Part of a small language model's weights: width 64.
Each number is 128 + 32 x the weight over its row's rms, rounded and kept within 0 to 255. Layers, rows and columns count from 0. Numbers have three digits each. The size before them is the row's rms in percent of the matrix's.

# up: layer 3 MLP up, 256x64, rms 0.198, rows 102-201, columns 0-63
# down: layer 3 MLP down (transposed), 256x64, rms 0.172, rows 102-201, columns 0-63
up102 093:159131109118147126131156120093159170133138077063114151115123069098141126133112137137117135149117111142115108132129096153181117141119196114093127171033114019171183158102136143142133138121180101
down102 106:130128138097133091128151105168139101097143149113124096150092135132121070110068140125102117140107130154083128153154206124078071088150058052125132121105122216107101127151105085066125108142113138
up103 093:151176111130076139082081181111136108106139096132136121136111166143075116155196102105142121104157108116145122132134187127185066169140154106190112167131068164139151174138131138128150133117076201
down103 099:138105105164139177078130110147150133095128092132097128082097104137132125121082105146193077148123113189082174137125138164102098127159161098095073137140152082071183058145133150118077111129163086
up104 112:135109070148109123157171145124126149115119065120148145104148139135163120114141072127097094088170110178141119135107082099120144163076098123171143140073171088132099138104067085113063154137082048
down104 103:069168177119168189074150176165143126147151172126171099122069123106098105143153178169176137106103112108061136128164116153153069139125168120106110163136112149096199130131122130129150095160118161
up105 116:124108134053132115112162203184085196064137100164118105159153133116134109199088109113134146119095131138137128110120092136166088144071123162087109135113144111205142174127123138118138073140134105
down105 155:139162068169118173122112145115084059215122118131107135119123113147097076104165143141130101202177147089173160126131090137121149101159102113086131117162065121076135114098137075087127132130153120
up106 119:163160152137154121112164128124105088126109112183205127145138074138088189109153079090163088144129111151105125120116056182177138157110147084104105116112120133200171139096157088110112104162089106
down106 102:108094181116125111065141129191121138114088151096222097138158111078102111103104130119215152105107137112145123155102145153128139139145158163114162144103177072179102163114133105084115093137103090
up107 128:145137095151100111162131207116150126079148168128110130087171098143137116141121197133115090126184100121129124082181109100111106167109078199110122143104147114149058140137117093132160150049164141
down107 120:207094178125177092146134116116164144162124174145159155115082130148141143141093136109155095159146167161141161098164163116150105144204119054126176119108166112164104130184183159157131087141145122
up108 102:157101056165177085147154082120150137155146228147095128100181102098128140156122101127137129128121162156130109144135105118127147101093128102147215124065140112167131169146151162159114173081130151
down108 095:110105175125163086134147149100117151133175093160117188105127115178248093120146179058120133107102145128151157081139109179119057170137145149160144097123119115140128146128125090096120128145147121
up109 049:102182094147146158149149183150116127102153139162184137113149117129136125137154095120168119070143149150203156121108135073202124100111140089122120117126144142163201181141152134099164154208089111
down109 066:130094201106161159124167113144140090112080109157127127147128147125132133117120146143092081126147051124095151156162149180069175161139165103136085174150156087128112111149161202150082108096185143
up110 110:169163156096118077115127098154116109157072115153078153177125126098156167174175116151094148143119140129174152174154062184147068095126091126084105112109113087175138169178148128157097165132151108
down110 099:116167153104145114111130169105074131143098127147183131088132122198062111079130126143140101120163078098133036151146164070115137105126141105163182125114110143084124136096135082162087181114111096
up111 104:102147109140095157102134147126122115170123220217139139133154076126141095087126157147121098094143130089177076079078157126115103077098089124142159158132153117098079123111177094183125151108123140
down111 105:130105087151167109097116155174138084130135101070125106191093139159166143099076114142171153187066146129075195147157106124106165077112110140111091151117099139149123106107063131096096074127128137
up112 086:104120080100129135163123077122123159142144170124107109140158138117179119128073136145127132156150154108130149183115116134142126111144138233076145120040081088159183164166134129073147113099136079
down112 091:137133165150176126145125135147176119114064095109116118157131121156152118069148098131129095110033153156125152154119157079165074130129159127112068203120165196098117122150084133084101107155151121
up113 070:114170108100089153127108139101115112156091108115164109104128087123090195114062192130093154085138109084128090082149137127149137160183152150128143158085089099229107125146117093127127159082141103
down113 085:100126147123179133166073086112183086122096141116111185111133148079113149130124131199078147121133106093123107136186213119116119090175105107136143173125177119152068126173137157107135130103153175
up114 082:164119119134102107091153119184130143102136153110164168172120156070110139159142114115090124054085140165165056133043134138125132141157119164142125095152159182156123183133162168088165099142171142
down114 101:116206128178132183137135131168144094159154144126147114118130148173166084135162092153186107168134158150129194173173102168134128041112142112085147168120072122092141119166101117109120113144108097
up115 107:163142093146145126094120156131127097171127126163144126112130122128147092086126117126124146136150127126148061074139138145153091064178152205158160141181125157149132033103108181091208133143139153
down115 094:119149134134148140150080127161098194133145110065108109154085081095128141126136172129198131184108108079100194123104121138125138158072107064128101100087162088115101185119144150119064141145109111
up116 097:141111120140145143152150107065124157046134091124164120110109127156177093081136152142079121141145122134099117090103132216104106179148102128119206125150101065095149187102118132139110116176154094
down116 107:060204123120125126178140096141075099138096164122111129096089109100179127117129121081123122146110148137138171121200177096153144059117173127120107156122128142170111121127199126151120049126140151
up117 117:157159086162131175120168167131075139162102109146120122113117143121091074065101179095115131104149096126176091058178139098196114107139143105137196146176105149135120133067153116133158129152152160
down117 107:143167089105166076109121164142109167134125136114169149110116043111102161129092125094082131176173100110105111148160108178120148135139153101134054132050132106142183082160115142135072120144142086
up118 096:090104146119123140140184155122180199133124106153175084120166086109064072166085132101138115137128132124185105084109109075071100085137148093155162121172126124121118139094111130114069122144131063
down118 104:127161159172150116162150134083147127133085126084112152125129145165127127093163086126153113110081145128071129173124144177133144139128133069125075145085130124194158000092109111123155135132136141
up119 117:085122171168067114096094118113065120154129099085130146175054107058131099164057124156156152112126131164112126098155135136097121139149099120122134107120124083187165135075134160156104182160097138
down119 103:120132147147080138167105090130107144125184124129138063137127122131112096172114130192197120163083078135150133197101164065175090094067114097116153086145160128103091143184126114114089129134111124
up120 103:175168100092087106151157143121148136149122086141155108150119134125064099175139146168078205130115099106140144159120128159140070144134156092099080116087126110139081137149110133067138173211172152
down120 085:118117134113185162134145134113131156129188079111128170138104147133126152117103091160154134107096143121076108096179136134124097139108119173147155157157121135170168169129102073233095184128080060
up121 116:144140091162145080128075136113129073136119223183077096071115110150103135162106154104090114175127121119109077149087102090097140101103103147147155107181124157116115153095143198139163145161149142
down121 110:119148111167186098137138178146118151129106187123103134127142200153136073092070191145101151208108121162164199130142121126089095118165133110150187161090141166108111129168121121102108118135134151
up122 089:138115126128103124088105122124157171133250078135121122192133142127120116110136153178068144095148139144128110181094136144124112099148067147104192115168118147186082129143109121142148162155096168
down122 102:100078090144134153134099145119115152153097119145123122137127166085131090130135141168161122190132171136079105124103174144058110072131104144071109096022185150096124098150174109139159093133136116
up123 086:092130130128119086169165074126074145076144159230136093115142117142124145138083099107079153120156152122090130174124192089119081172116105183106164128078155166119136163139144102095111130150105112
down123 089:118151132116128088123071128090142144136121128219098126100149141150090161111149154098105043088122152163143158106111085095089130088127167126082140174161119129105075070126126165121080081074128110
up124 080:128167204143096086119151107100145132138131158110144077089155138137127129169131124100103079123092092110107111147059170067170166119086130193154155101142193160159141146134180128154127167089163155
down124 091:143123122095104098080101101118086099099121123111117115113114111176103119126082122100088112135094114123108143125105094120126120139054143086114094098082089129092115132071083033063049120080135117
up125 123:151168083137131130070137130175155152146088072162068144135100141126129099059094123144079120090169123112109075118116123147109090144142099134081153163135095118132169172165119140106103158217159085
down125 132:141124124133159120137150152130127072119154153080188101096133163115049180163160092045157126074143104092119121194110119112154083151084135110146112066139123091095106147111094132156107123077132151
up126 102:121083095138090148221161130120057107168185098160180102120136119121082134146126114113137151093145105119133101079153155160168123182128126146155115063127123118127135111119150091146117210088144082
down126 096:113122130096136072127167155116092130156195176160116119115128109135112061090167101102122214109126163127084135082076146176120080083130101066131152107120173134126155111176180137116135143103095133
up127 082:082095059103106182138076153145150109123127121144136133136097138135117131161134101068145114127140181151162164119170164103130142157117145126102154115154113144075116134099124082121255115094076092
down127 090:122149134155139140087125103061063114107063093188110141144125113101123156105125150156113209171134109124068133146063075114097184116137184166144152145129145151181140090160132115141117115140138170
up128 087:155130155221102129131183097098139152189080158131134165065104100154120113123121128144096059112085090158147177095150088113089122165142056106098111123182132146129149155123154111134117161118158117
down128 091:144099100157143062105139100115064131079145124129089121140155089081220128142156137101088181166087126116130154135135114088111129084164137113117155155109133165157134096087096137216095160125124167
up129 085:160169122088133111148149127157172172182137103031127133159188091061104085182111102090103152130154149118153143135124146119121113119136184098088154140103122114078075109138135057125156141105109132
down129 095:093057179167133137114154125113111118039149138127121175146113137139127139125088133132118150133101128136073128144163147154149079161170125086181091175074148151115168116142083170124089131183201117
up130 127:131105093182110098126132091125121197132150106119157096126163125130161085148099137132162140130175152125138133125098180147091150099047091086147142159099099072134141112151102074114147195138058070
down130 119:150156098140174124151132179202139217091122132124122113119121127122119105071165136124164152147150200135166104160185150124150108117122135149137104170158084085118071119133111092085099183096084131
up131 096:128190088088132070084122113139164168100076146122134121088084101123150132167123147089151102106171119141164120146135141185128132042091124165149141137134111123184144140128192171069141085133179113
down131 078:115138114077141165092163085168106135104135157095082091113125163098124074115085141157116134105122084140113096135091071074142132132082149113049135138120039122118065135118114108122064097117127159
up132 090:097120092159162109142178133136145142138142161099125140136115039116075109153179163114192126103103104072099181098124080148098178088129192127095167134184116104170126162135125114164128166113107152
down132 088:081082130170145130118143155131119119109075148112102105149126179135122154131131136136111098131094134108071065147145167135091053103135194170135054082161107171159157102127180088141114103127092181
up133 087:126132149122143100125133092107132081137122129076136125112125156140078180122168142191133118107183189143085133134145110111144134056110084140115150125088111147056127182118095087159154209082148083
down133 092:091136119180150103095143120146066156112142145117078063093135084091151132101076149110173167154094170171160099126096138154129131092117119121125091098222055135125108155162177155134125120123136146
up134 110:155134157172156082082146161083106138085129089083128092090159098115103143111073097153077041115106106163122178183117156145153103118125122158167126144134138180117103135100130095142099156113117051
down134 113:172136168124097193139053103159133138105115138114082161103030152132124076091155071128114116136153139152141090106155112088130094132146108116112177172105121114085189099111101169136149081131146130
up135 096:148094148103089167063067115152166165165144108129090151126167137142091151112127074104135122142202179126167130151081175130153093098068072135089169137129095078125095108121139153107146121112079126
down135 106:124124122150230124141179111114098150106073135123133059110132129110146116121114212140124120140067090147075132134179120111126145137150155149138087095138153156127128138120074092198089122176173132
up136 102:117163132173148115130150060188112142190159138099122147104172129126094137140095155130170104122118112096110143115045086147083122096121112164084157159149091086195082150114155146072142142085158144
down136 097:133089183095093121168113166153099080124044159137154068114086118149105160110171113121141164121093121104099128176163115115145122118183191070105094078156105153130135117160138129177092094134095109
up137 098:086102127106140124185105112132150174168165145125097146109102134173196183153136111135121146082108117102137181129100094140147135118139126192131114147074093117108112161164087044116154121129097042
down137 080:144147144110147119166108086100141116119110150115165145099094161161113106161202117114122102109133126228160094111126127150118118143143135119141087128114070120135240148140085122122147096213124156
up138 112:114176111143109099168160152096154125153104159145182123133181092151201116095113095146126104119165129165196144133128199097108128058142099169152139058163139135084129130104113085120119109080093133
down138 127:115122120174157131107082140158116126108107124096096151107108106134061069098151122124149122163062140116140126191165158132167094113136115106102099120043148076080176127103116193072088118120123090
up139 087:169187159118105142107111142155120171142124150170088141100084150119208123130138106141101092130143130150190100094171135127153089146131066162099146114142113104161115124111146127041123143130230133
down139 102:068077133067139140161151187130135132121131062152078187119161124097127132145101074126119098162090150104101124088105143126119172165132153124101083124090118136166146149094138084142099096131057062
up140 106:179146106097085148123160210153127166153079104177116119126109143131113111127164105128118176086122093100192110117140141142138132153175130083117131122120165124159104143065148088059133105192150063
down140 093:168151143094136120157122135131188173097134108160101215094087118132065141115147128162138204093153116119090087122160180143132132124146041078128132111132133170106163124136130132157124140147060106
up141 096:125139124121153118068150068102098177122151151096079092067155105071135197128143137121130104117114118159115152124180121122148132110089137178083152106103139111158118179161124100213093120075178130
down141 075:131120096190127123058061090133114086129127122163140193151177186102142112121188149104125120164149184172090120088157152079166105127106123135156094106156152095091115154123097092105125145104075138
up142 088:116127141145079138128086169126143106088119072143088130127124131121113083137131176136117158089186165118175106073128166136127105135144088138066165133070124127099075149128046179103122189159157092
down142 126:127162101104147135190122115171109096143085103135106122130102115183078184143156086123138098076070074117112116082118107145137174137125176145130072150143113140133217172131137186155126102112159164
up143 098:123124132125141124088117129103071053149137211120179153134105204120118126137094107078128120089135121143120134064153116133134047149141190160134072071093108108117128136106125159155153155089130137
down143 101:127125201142134078171150073111083119075130104161118143139079109087153110098129140097075128152119158124103104090083105109109090091123106173086157178092105155114114156186103162137190131180138097
up144 109:137180087155049129081172169090032139134089115097136130116141146111133127093083116164159141136148093115156129160133169076158166118107071159150179112138106100154133146125101157141160142124104187
down144 101:179141156185186123048153171118119123111137119118130139127081106093117102111127170132199114158113122176083113147131136126166166130150095155093103152101093061126132073140041150104117134157119141
up145 099:160173146106133147119174175123107075154135121121132110159125111171054113142115151080003126081085124079169156092113150140158113093129183100124135134108153126127135118103100101071134139108134116
down145 106:122129122138145128129128157151163117122155170127039123107162110116101147074133104200167141164167134061132146174120137140093098112168125181152072118140135154174155104219180136144159149139144150
up146 094:082117099062137131170135128148094117128118091169105116090144128132127130151136088097165121156142141111129111141165033132168065099171121128173151103127092111225159159090104137117069115140121167
down146 094:142083115174109189099128130148117119160091157061114118147095147179187136081125075153159101072125150091131132150152132132103061099135147093163170142171180172113092065122171123113162131130118137
up147 090:153093127166096151142122148124009147139119168140150149105134112084143089112041102146158137132168154119123158100100069096157114145087137119127044133102154117145148152093095138130076150126110112
down147 082:105140137105141096148191111173131090217100133151133108116143120115147177077099132118156118131050152115141134134082151149108123103207125096149137070149060121190103136142143104099140115075126108
up148 084:121071146137110103111103114099154144096180155140156128110120155105104176154160072143189169095135098078090149128099140093116137156124153191215137108137119130134185181105082107193162112139134138
down148 109:088146084139136145181108129097192119112118172170102199046100126161132116124170116112130083173087115206146077156187148130120125136162118110161120088097096102146143089123138140169120120125124164
up149 094:158111114101089116143117120137098171141179122128137145159150134120143124130145152100072151122095100126085100125080153142130166141124061179140188112090176138172039143081085064120121119066169120
down149 102:113125124159144097086110128152140118147071153097114069107116126064104151096126167154090127139119141141137146126208113103093060112118181145097126134030084139095105132158114141107128077176078116
up150 077:155137131120096131136161090116128121099140191104144111090121073082145116149113082139131110065093125164076137129120132120207140151168122174154078116141124138134082221144157136114195108169115084
down150 079:091085155168142104118080159121071148145110082094144107078131104190140147107159100103117072162092171142132135089171137122097113158093143124146164142119096147083130077120105124164083136035124087
up151 078:111106111117115080144164152128117088135127115193128194052162161134157086195153180137153156174106133145094087142133104170098061154124116129104125089146112145123141125150142160081095163185175120
down151 063:171110095136102101107109134147102119135072138060111145113092194118157078110156106161137062148144093132102086093146131143107093141121106117083044117120143125059128131143121118076114145068095182
up152 091:165141134168099133095141113156099113143059140162150166164133143160057091070130101071138118135181119114158104100114097110122156156198147138098070162119109090182100151159108166143090120169171114
down152 099:176119160084130129164159155122128151104179122075059076133114132117137128175098144203120090083050132134128144128159148133103125061101126108109127106192099128080098074120130121110175134100156145
up153 102:139142139095154082126160102147150129128135134140046104033132122143126185203172116097103110116144102114212127149151108119140087128125112128163152121154154108165136122090178095195132122141122081
down153 108:128114101141131042074126117144117070144161143115078116123144074126154113163137129101131124029171161105142093125133122080151119156121108142130124119099196129120136072094135113103155152198183154
up154 083:111144112217137118162149140096134047131154208071159136103140122145100140120122132173156136126169113132111172175081105116137200084118117121119117104146121130101118137068112148147139202131104090
down154 090:121142171108104096123146120174073124096128146129098160088137113113149127169086092084130103156103169135128134133162046119137099135165089106120083086116099209205128109147132159085100097129193148
up155 116:134049151141135151140144111141130101125155172199142161066123137137125140132103130140124101120095121211048155134137115110132098168106116136124154122122117124195121176084092124138119223133176126
down155 108:127111095143174147122143119061168138105160126177146150085130119121138117067156147130166134168138158117157096091130154186111102116151124161150157166042174109177162137129112142180069080099081152
up156 089:141150079107149135105184073144099124107083106128123134088150120103145134106066176103169138200146127121099133068153139121170160182082111181061175110120129078157108138070128143134086114119134114
down156 094:112121156126117111146093122073114155103149158084096065162124097177092102147099138177071124093109091138109174170120103078056119049139131096087090096110113120106108131113151093143143131123060147
up157 120:143136144064207115115182112103099129116144120115125074099146134159094135149121107116186129128083126149116076113130097183191163143122147138115134141094103134123169151111109053088098123131123030
down157 092:133126189093128129138156119134154184115117136118162122077197110068092135072068126138155105129133122190128102173131133108161139109087184162139194155140165126165116185138121092188103112135112097
up158 103:145103148167146102054165054141121135081102160127094154145131151074123101131176149151109169122058123183125142117128079164155112140145097117097125065160162111158162184123111129112126154116130058
down158 079:193106157120134071173142143119053152111141096148133112102150123169138129133199076097172136099081156092137181169172153135139132088134113145112138096075179108137154179192136103117096138125098120
up159 107:145138094109128117068145114159104104126157103182155153098079164087112088125125072155081133146129116163172150119137180174110101112129086106133165053081124095132144151143169151216123182142147133
down159 115:147094148113154175121154096156121104139114188104153100065126131175133136128152095161096116062119128153107200106113059139121123133208149098094112120137059083103109087136164148117126160149105081
up160 089:221145132162201156103173109122075160194087130117118115087122105144133139111121160128175132135121077165122088113108046142131152084153126149149181144178161147130145133150089100106137097115134109
down160 102:074146100153108070180089110099148127103142153105110106094132107121145088124049086084105123040101134102114168079120097155111130135081145078140135087142116134113178155133156090151095095103091091
up161 107:117127117207155097132138109097124149134042119132125159084146143133109110193072159121074145161156125156184102133180126135100181111119109150135119113126111147107141156100165027096104161110123118
down161 109:113115125130114119111063137180152179155180109142088159092188141103137094091137113084132108062074170106129119180160100109105105081114117091119155176180078132094107104109131147098166139128184102
up162 112:179091123135129148018106159113103139122154176213111163140176161116116127107077144129155125148140158147180127119165121142130133137119073089148186123106158140151099183091135146168101161124140095
down162 101:126071166164166129111127155098152091095115158191154166136123055178134158102147173108159093071127158132149114108125123170130129140171118118146145150088166090161156210092103134190109103113113154
up163 078:188206129135139094122158128160147169132124108089118059134189143172135163149082119140085090088140073184152098149131156151117103133183144102120105139146108128116141075184173154174142154154146111
down163 091:120058150140120157112066164152088094142199167192117183141161102098133115130162101126164115125122189096099127105126162159131112135088105134112179167119223135087112141107092158140142129114137142
up164 095:124125132120127087123128101182092170110109141108201133135179132100134151195122099154157154129128179114157207131154106151137128103143125122158160129087119105128097183109075137125116111175019116
down164 098:127128098145092187125098127126134114165085062109125098145113088136131175112144151081105149121140133115143077120149088143154097144165123085144117166165059139132089023134170180148113145068159126
up165 100:114063140125143119133107116120095147121189156158131157053110138108132134141149145088107097146051158088151190140138121104155104115104117169134134054117156099090138178144106100142211113095097083
down165 097:139189151130114132128137067108096103097076071115142155085067169085144158169172164100112160160089130126167083078106133121106157087184102191130116170119111118086158111123123159145127097141173112
up166 103:201113114135134121161126105151109082128149122122176112150128116110181113107131187128115106126065142116180143148113199101139120153111222136096143092102135128152146170107106092178184103061105110
down166 105:110122116133123146124125102150075087142109161117126148144097109077081092123200113118120182124077155146178090096123113154144167118085106161157062134156114160049117133127149085088058130185113122
up167 106:122113102128121109107102101062176134109145120155114130107110100095084159093149128160094127158144129206097115143138144139099047042137104110176123130130089210094166118112138120154141158128074089
down167 105:156103101144111138073107145125125108116152207133069109124170105129089114156106131090158135123163139167179081124159147153119155128129102135082172138085100188196179150110163135183156100100078163
up168 100:147085131142092104133097152117138119118144070147133118180172040149131122090072058158103105112162188103133151087094190107099116119119100123101153122136132122121068152061156118076147120126108154
down168 106:095130096130168125128166083143131134157096154102124087048110193073107050101105142121159116139109073105143102153114079088143123086136155119102106110089144125140168110206120123171092107098109096
up169 051:155197181115180120120153157143137178149152160109206151133112127148062116157155132135153137138143104109123127119080145141121109105104125144094132175149169164143193185160157106170111178181105074
down169 071:105109192115122146164166096117181156144137099180111098130136126137182126116124113138142064131193059128122158159195149176121149154131129104151097188148148136097153164113167173094150142071154163
up170 046:158177152081231114163103116121126123114141168144184178130155132116082106157140108150126124097123043157124131126110137105147130114150104115122115162168140158176180189172136135142103182181124120
down170 074:125079133150047126127198096158132126167121126184118107136127148169165131138102155114116073125158135130127138149156124230129146141112172074163104118155119148063122106088150161124145078084140164
up171 130:122128102210127110155123129133111141112135105195143139141121118108094073146115229139202107092129084158140164133124132126157117132181132087129164098112157099130120169166107086119060173149093145
down171 103:152112179103085140116117133134120102135107083128150166157116124117103173182184181137171081134163158077083155162160132124182134078136055168112122083161074126124126121099152118114122180114189133
up172 105:098113137034146046089108127164134099138130108132100116149174108117081156103112165145132143115139199139101150150109121124151126114098124141114179139120156138187090121073142157184190163083144094
down172 100:106082142182127151152116140088112139137085133089122155055128143077138129092118118152112110074115144120164180127112171121100063172159172117159134093199117136105082055113106093135136113145090177
up173 089:135218118179123102092130141122181110139136101150209087139171140109111174128106112065101068090102154120127160150155114165171135129094159087111098118129115112143158098167139184137144170180124120
down173 102:126164108133042154107106079134147163128183162128138175102171112076141099109084132089124099169108160131115134095147133149115171191102098157113105136132129025147137107110162132131131075100168148
up174 129:123147113181165107110178133125182156115093128100146098142138036100136101159106137143171092097124083143150111208113135124078178105185129187093110082116086091146143104164126113123133141155103096
down174 143:169146117112146106117149083170128116137094103168130111090141108170110157147191178113127138115089118100109109172082115096139125094134185096083092161097124046122184124144113143040096156155139163
up175 098:214174082139174104112147079114131063185106153090120148104111122147131154161163153159135153139150107163128111118130077150135151103189145142117152173084083118174160122068105164100133116099153169
down175 106:071105104156133106142111141127111130109155129148100116125146144083160119148084080102115157105099162086136113090110150105104125095118167116146117003122154163109121171071095098111102117135054069
up176 091:126127114141152084131121176169072178149138063104168108142157156118112088147145194173085163144139101149104139089137100134159105175122116126156215139089137100139082153115038114142130151113118139
down176 078:143128186092098210078125090140143089113112155131159145181077120093129131109179092129107130140132129160139123160148160140162101107175126203093122172128123132188092128076134174149142096191141142
up177 111:063172079178111145144123144090160098082186132224177138124111164160141131175053150126115133145100115131121151135169142082180137089139137120129105082138130167100127152117068120154124152122135144
down177 113:064158128148065123134116090089171118088111148145130111165121117077149162142083095140156082086090133114088173176071103073134141067158149174096063111106157113151170138127101147131108108154129149
up178 105:140182079115136101085128166170129131128094100158121099184145192082114074134118211149096206108169090120106126147103151142140095122157154085104168105095093116164123120157090159133156105124142095
down178 100:140161152073104141182154151108109041178094129160105170159107108098119126160200069162072072147092099123124173105105151126145111067103103120077123083125139103132149159128149115134104106120140134
up179 122:110161094159118066151152175164134130110101121193116115099115097158090157151101087113169120176099062091164109107155089154128137124118078152137149082157170153204186154110159122110159120153156100
down179 102:090124159165120092137150135150059135078088102148161118158180166075124060163137134120111143110070148096148082101117171148059131135134092169139131117142169172125126105131095092142179140123137057
up180 102:066169143118156113090155095093162171138119112127130065136113172157142108154101148188096155106114128151147164130155087136123122132225092103083187127130067130125161175126138147184136140146107085
down180 122:122130120131155095109132101101097122139121119114143150135105114082152169186108126171129107156018093131139120158116016146150150071141120108123127107089124126173151165110061127146076129114165137
up181 098:084133175173157134082196121079092121108089141136173136113144115103135154113180129103137158129128140092107137128135083052205134110108144175141153094133166133073122136112082139137132178105063090
down181 106:153165155142110157156141069088113144151118092089134115150111132080120168158130150127162172146126122118136144125117132202094137166181176153175087130125093108147196061145134153157036148117143164
up182 106:166150111165124081095107116120118123106097179131152113093210153137071099106068070088139100133129098129072087138079072117130152157171178150158101127166127097150190108131092149169128141135137133
down182 078:176152110107116169182163169114156110167167147126100158101076175196080133123111117157103124137114081164176062112101098205114129101122132133114132152171107159144160143141095117149179136180100106
up183 090:136108119147091080168091104156074064168140143126120141169139124147144151115084109143139164138107099183175079139192101130112064104115143167107128145201108141126125161163145102178147176084106175
down183 102:143145131156118073129134150140120133163122093156138116122119145127033103069105071123050123110075111131166068183086124099095108120129124076107111143099188148120150125149095168146081136137082109
up184 085:109136129130050122164126146115177134096155129114175104203109139104122112114138112111112134129138139130183124217099155091111141155113082155152145121102141162132102163145149081118195227094143122
down184 100:121107104112152169115122149175158134108156153128114131097161126122156067144175117104120210171113201164163170136153139186087124083158178141057116167132135170137102134137177151090168115108145136
up185 089:122156129126141083130084119125102144123110174145098122119141110172094082126090102120086069121081100161052078163120162142164118080115110131147151121118120113109174141141154147237080112142076158
down185 090:137106103152103121099134137116119195142167143177083102079162123146155124195069143131142065138137137106122129099173137073112123125056124129145153113090076125132093136049098098068141111116084118
up186 086:100100127124144139109111155166057174173127117144130119128137147085136121154174149120119150206136148133151121116125155126104123160161135169113138126039145102163058168082041086136126161133125073
down186 076:102112171104142099148126113166195102098135127135116108144140154108127128116130121114033079114079126156090133097148140144128065104098103202131128131141167155165088124191198169127126128169160080
up187 103:123152092131152130087149119173189221144141139147111156096174114123133111132121143115154118190120149110128171174143153069129106124089140136086198119101182076083112142163118118140122144054151103
down187 102:123117181114130119193142160099113080159103174124124116132150171137103118106144188149130165087127152200117135159143068152135133140145155069127077151099079169172060098159116126106148088185118145
up188 112:127124131119115138134131109195149117121183163129114138122118067124157118133134124092167150095137168088087150098066152111107126137213087142065152141043159102106152133126108151120214146140155094
down188 106:151179144120124097110191150141117130119093090119118165147121145129038160116131105157066075165152097195160070119170155123194109131168103140107162150108124114127126116178125182141093170145148128
up189 075:145151115129127118124127160199160059144155105095173148150103126168155111070049101098140087076150185160180131123146139160150093106138166123117129106170142133099076151170134123127174133153142067
down189 076:106069153141145145111209102143138146068151129115145082140138139097096124104090152134121080159150120140072115159155156135131130122121135139138160184043181102118140102043098133168126099086093158
up190 106:132115107153110068138226091120115107077153140106169202167150127112150122133084145088106133153144152082118140103141113091173081097090149126124174130157181163185113107103134172132158135081150126
down190 093:140074136089161126133125098164147203147142098108148103112149113156072104108152193100141104139115109185111129207120176109134070171167138149117096123096172089123136104203140112121146112144163165
up191 105:152086146096148112091142099151121083195131108120151134082144124179100104195120208135112084111099149144120150133149113146162063124133136118184118125143160122164158130121091097098101149103036085
down191 110:115062094082185079050147168147156130152141097141113144104130105105111115173166130147142126093141184110122114138121130116134119107136089141070147137083200174101070139147137105141183168087148168
up192 102:192102145151142099179108130091115153204176082104095081079149154185096114155127140111122139117157126129150115176136113115095149204104125144052146135098095154142089116135151132113114188089108104
down192 106:166189190114163129201151120154182146116121147076160049166085120145139094095140126114113120105092137086112133118171161087096126125135137144087087129147085170067091078162126139123127120164108116
up193 111:123128049130109116157166124110101143183185118126091157111100152152169108099143132080075052139096115072191073110127157088108107104137133162120163085140124177141129145175140153153144148104098088
down193 090:118137139087139174136198160111158170094092152090189120159161148161081095101151127134166124090112103130170065170092109138108109121150116163157134143148122031123128182106143126152146143075084131
up194 081:115138142123146125104153128148162118153170140130147118101132106081161193146132126163147157127175151063175067059120093108210139121131162110164129138160085173155159164127193128160146185100138155
down194 095:118082125131151134126155147117136124110120140084139130111117078142157111086056122167149108116051174155108120089192207165107077192120138060162112110124092077124138119124092099121076118134127118
up195 101:135125097071059145143148112122157165113131144164144119124133109032159161115167195114148121181150166069181124136126133131130118097108085101103136127151122143162115112110218095123127128076098099
down195 112:144060158132114119118120135119116126107148088052085140092123143115057086105046110124165157120150139170125136122165128094124113099134178123066138146088099114099130106146074170118064133124149067
up196 087:146132150095112105071141137150158171143073123102116128120130155110122114133102112103086128150069152125146107179177176111099129081110130190105199130151067141204167152145104144101174092095184124
down196 087:120154153140099166114172081118093118179179117105106119189148181112167113111172101136167147099181129107111164112122086175144108152168157088140097234125128112146141097110128119110082165141169151
up197 118:085148069088127145223182153101128127183151139151206127109131135203154118130129091131150138084143125166108111092150135197127114104119088121129158111141103167122132144080119080092141104138089131
down197 083:175123162104165141146144138113129143176147135138136151091120112146109068125138119079109239125123093137112161164102102167094156160138156075109131151140090098092133071135073198163132147141090164
up198 089:130120123157109170097119212102155164136189128108118173184098123146088095126127076127114113102076108106203145050087121171114145117120142105085094168154101149138142144092120129169181100135114120
down198 092:125155133177190096141125155096110145102124155129089129167145172166109137172147198198161172163102080153107101157154125188125146149122117135155160068141141094093076140125099121127076144065144118
up199 118:139115124146138113115138099091050144152145143084115176116154154165090161109090124110107093128108156165133131105116135106204172105082136145131151106155188135110129172076048064173165165120105135
down199 116:119163082089152108133135156122076141174135135130088110020109105157076078189120130097096128140100106080109134068149082126176145086104116096126151117137111156084096119117111097094124110076148115
up200 111:116160140079122120100169135112126115087130132144131091173075148100103111138106075199182133092143131118154076150045107131110107118121121098132092096102158171224142140114174145153165121085139107
down200 089:169100118069109138088135133168151188087122114129140166147151141149147122119131130095130104096100141082123123165127180104165089139057162109084108124133126170114033095208105148118147095140173153
up201 060:102153159117104111111195156157120172129217182116162081094165099097075092161085139056148098146160150145142173108105131096164133098140135140127128140117138147131097153131082148123190187121105141
down201 078:099118160162152158153070175128100102099098142133160171144152136188126160072139181134139129107103132091088111112140162142129144157159162117153193174177192150134120087140119164143143116097220125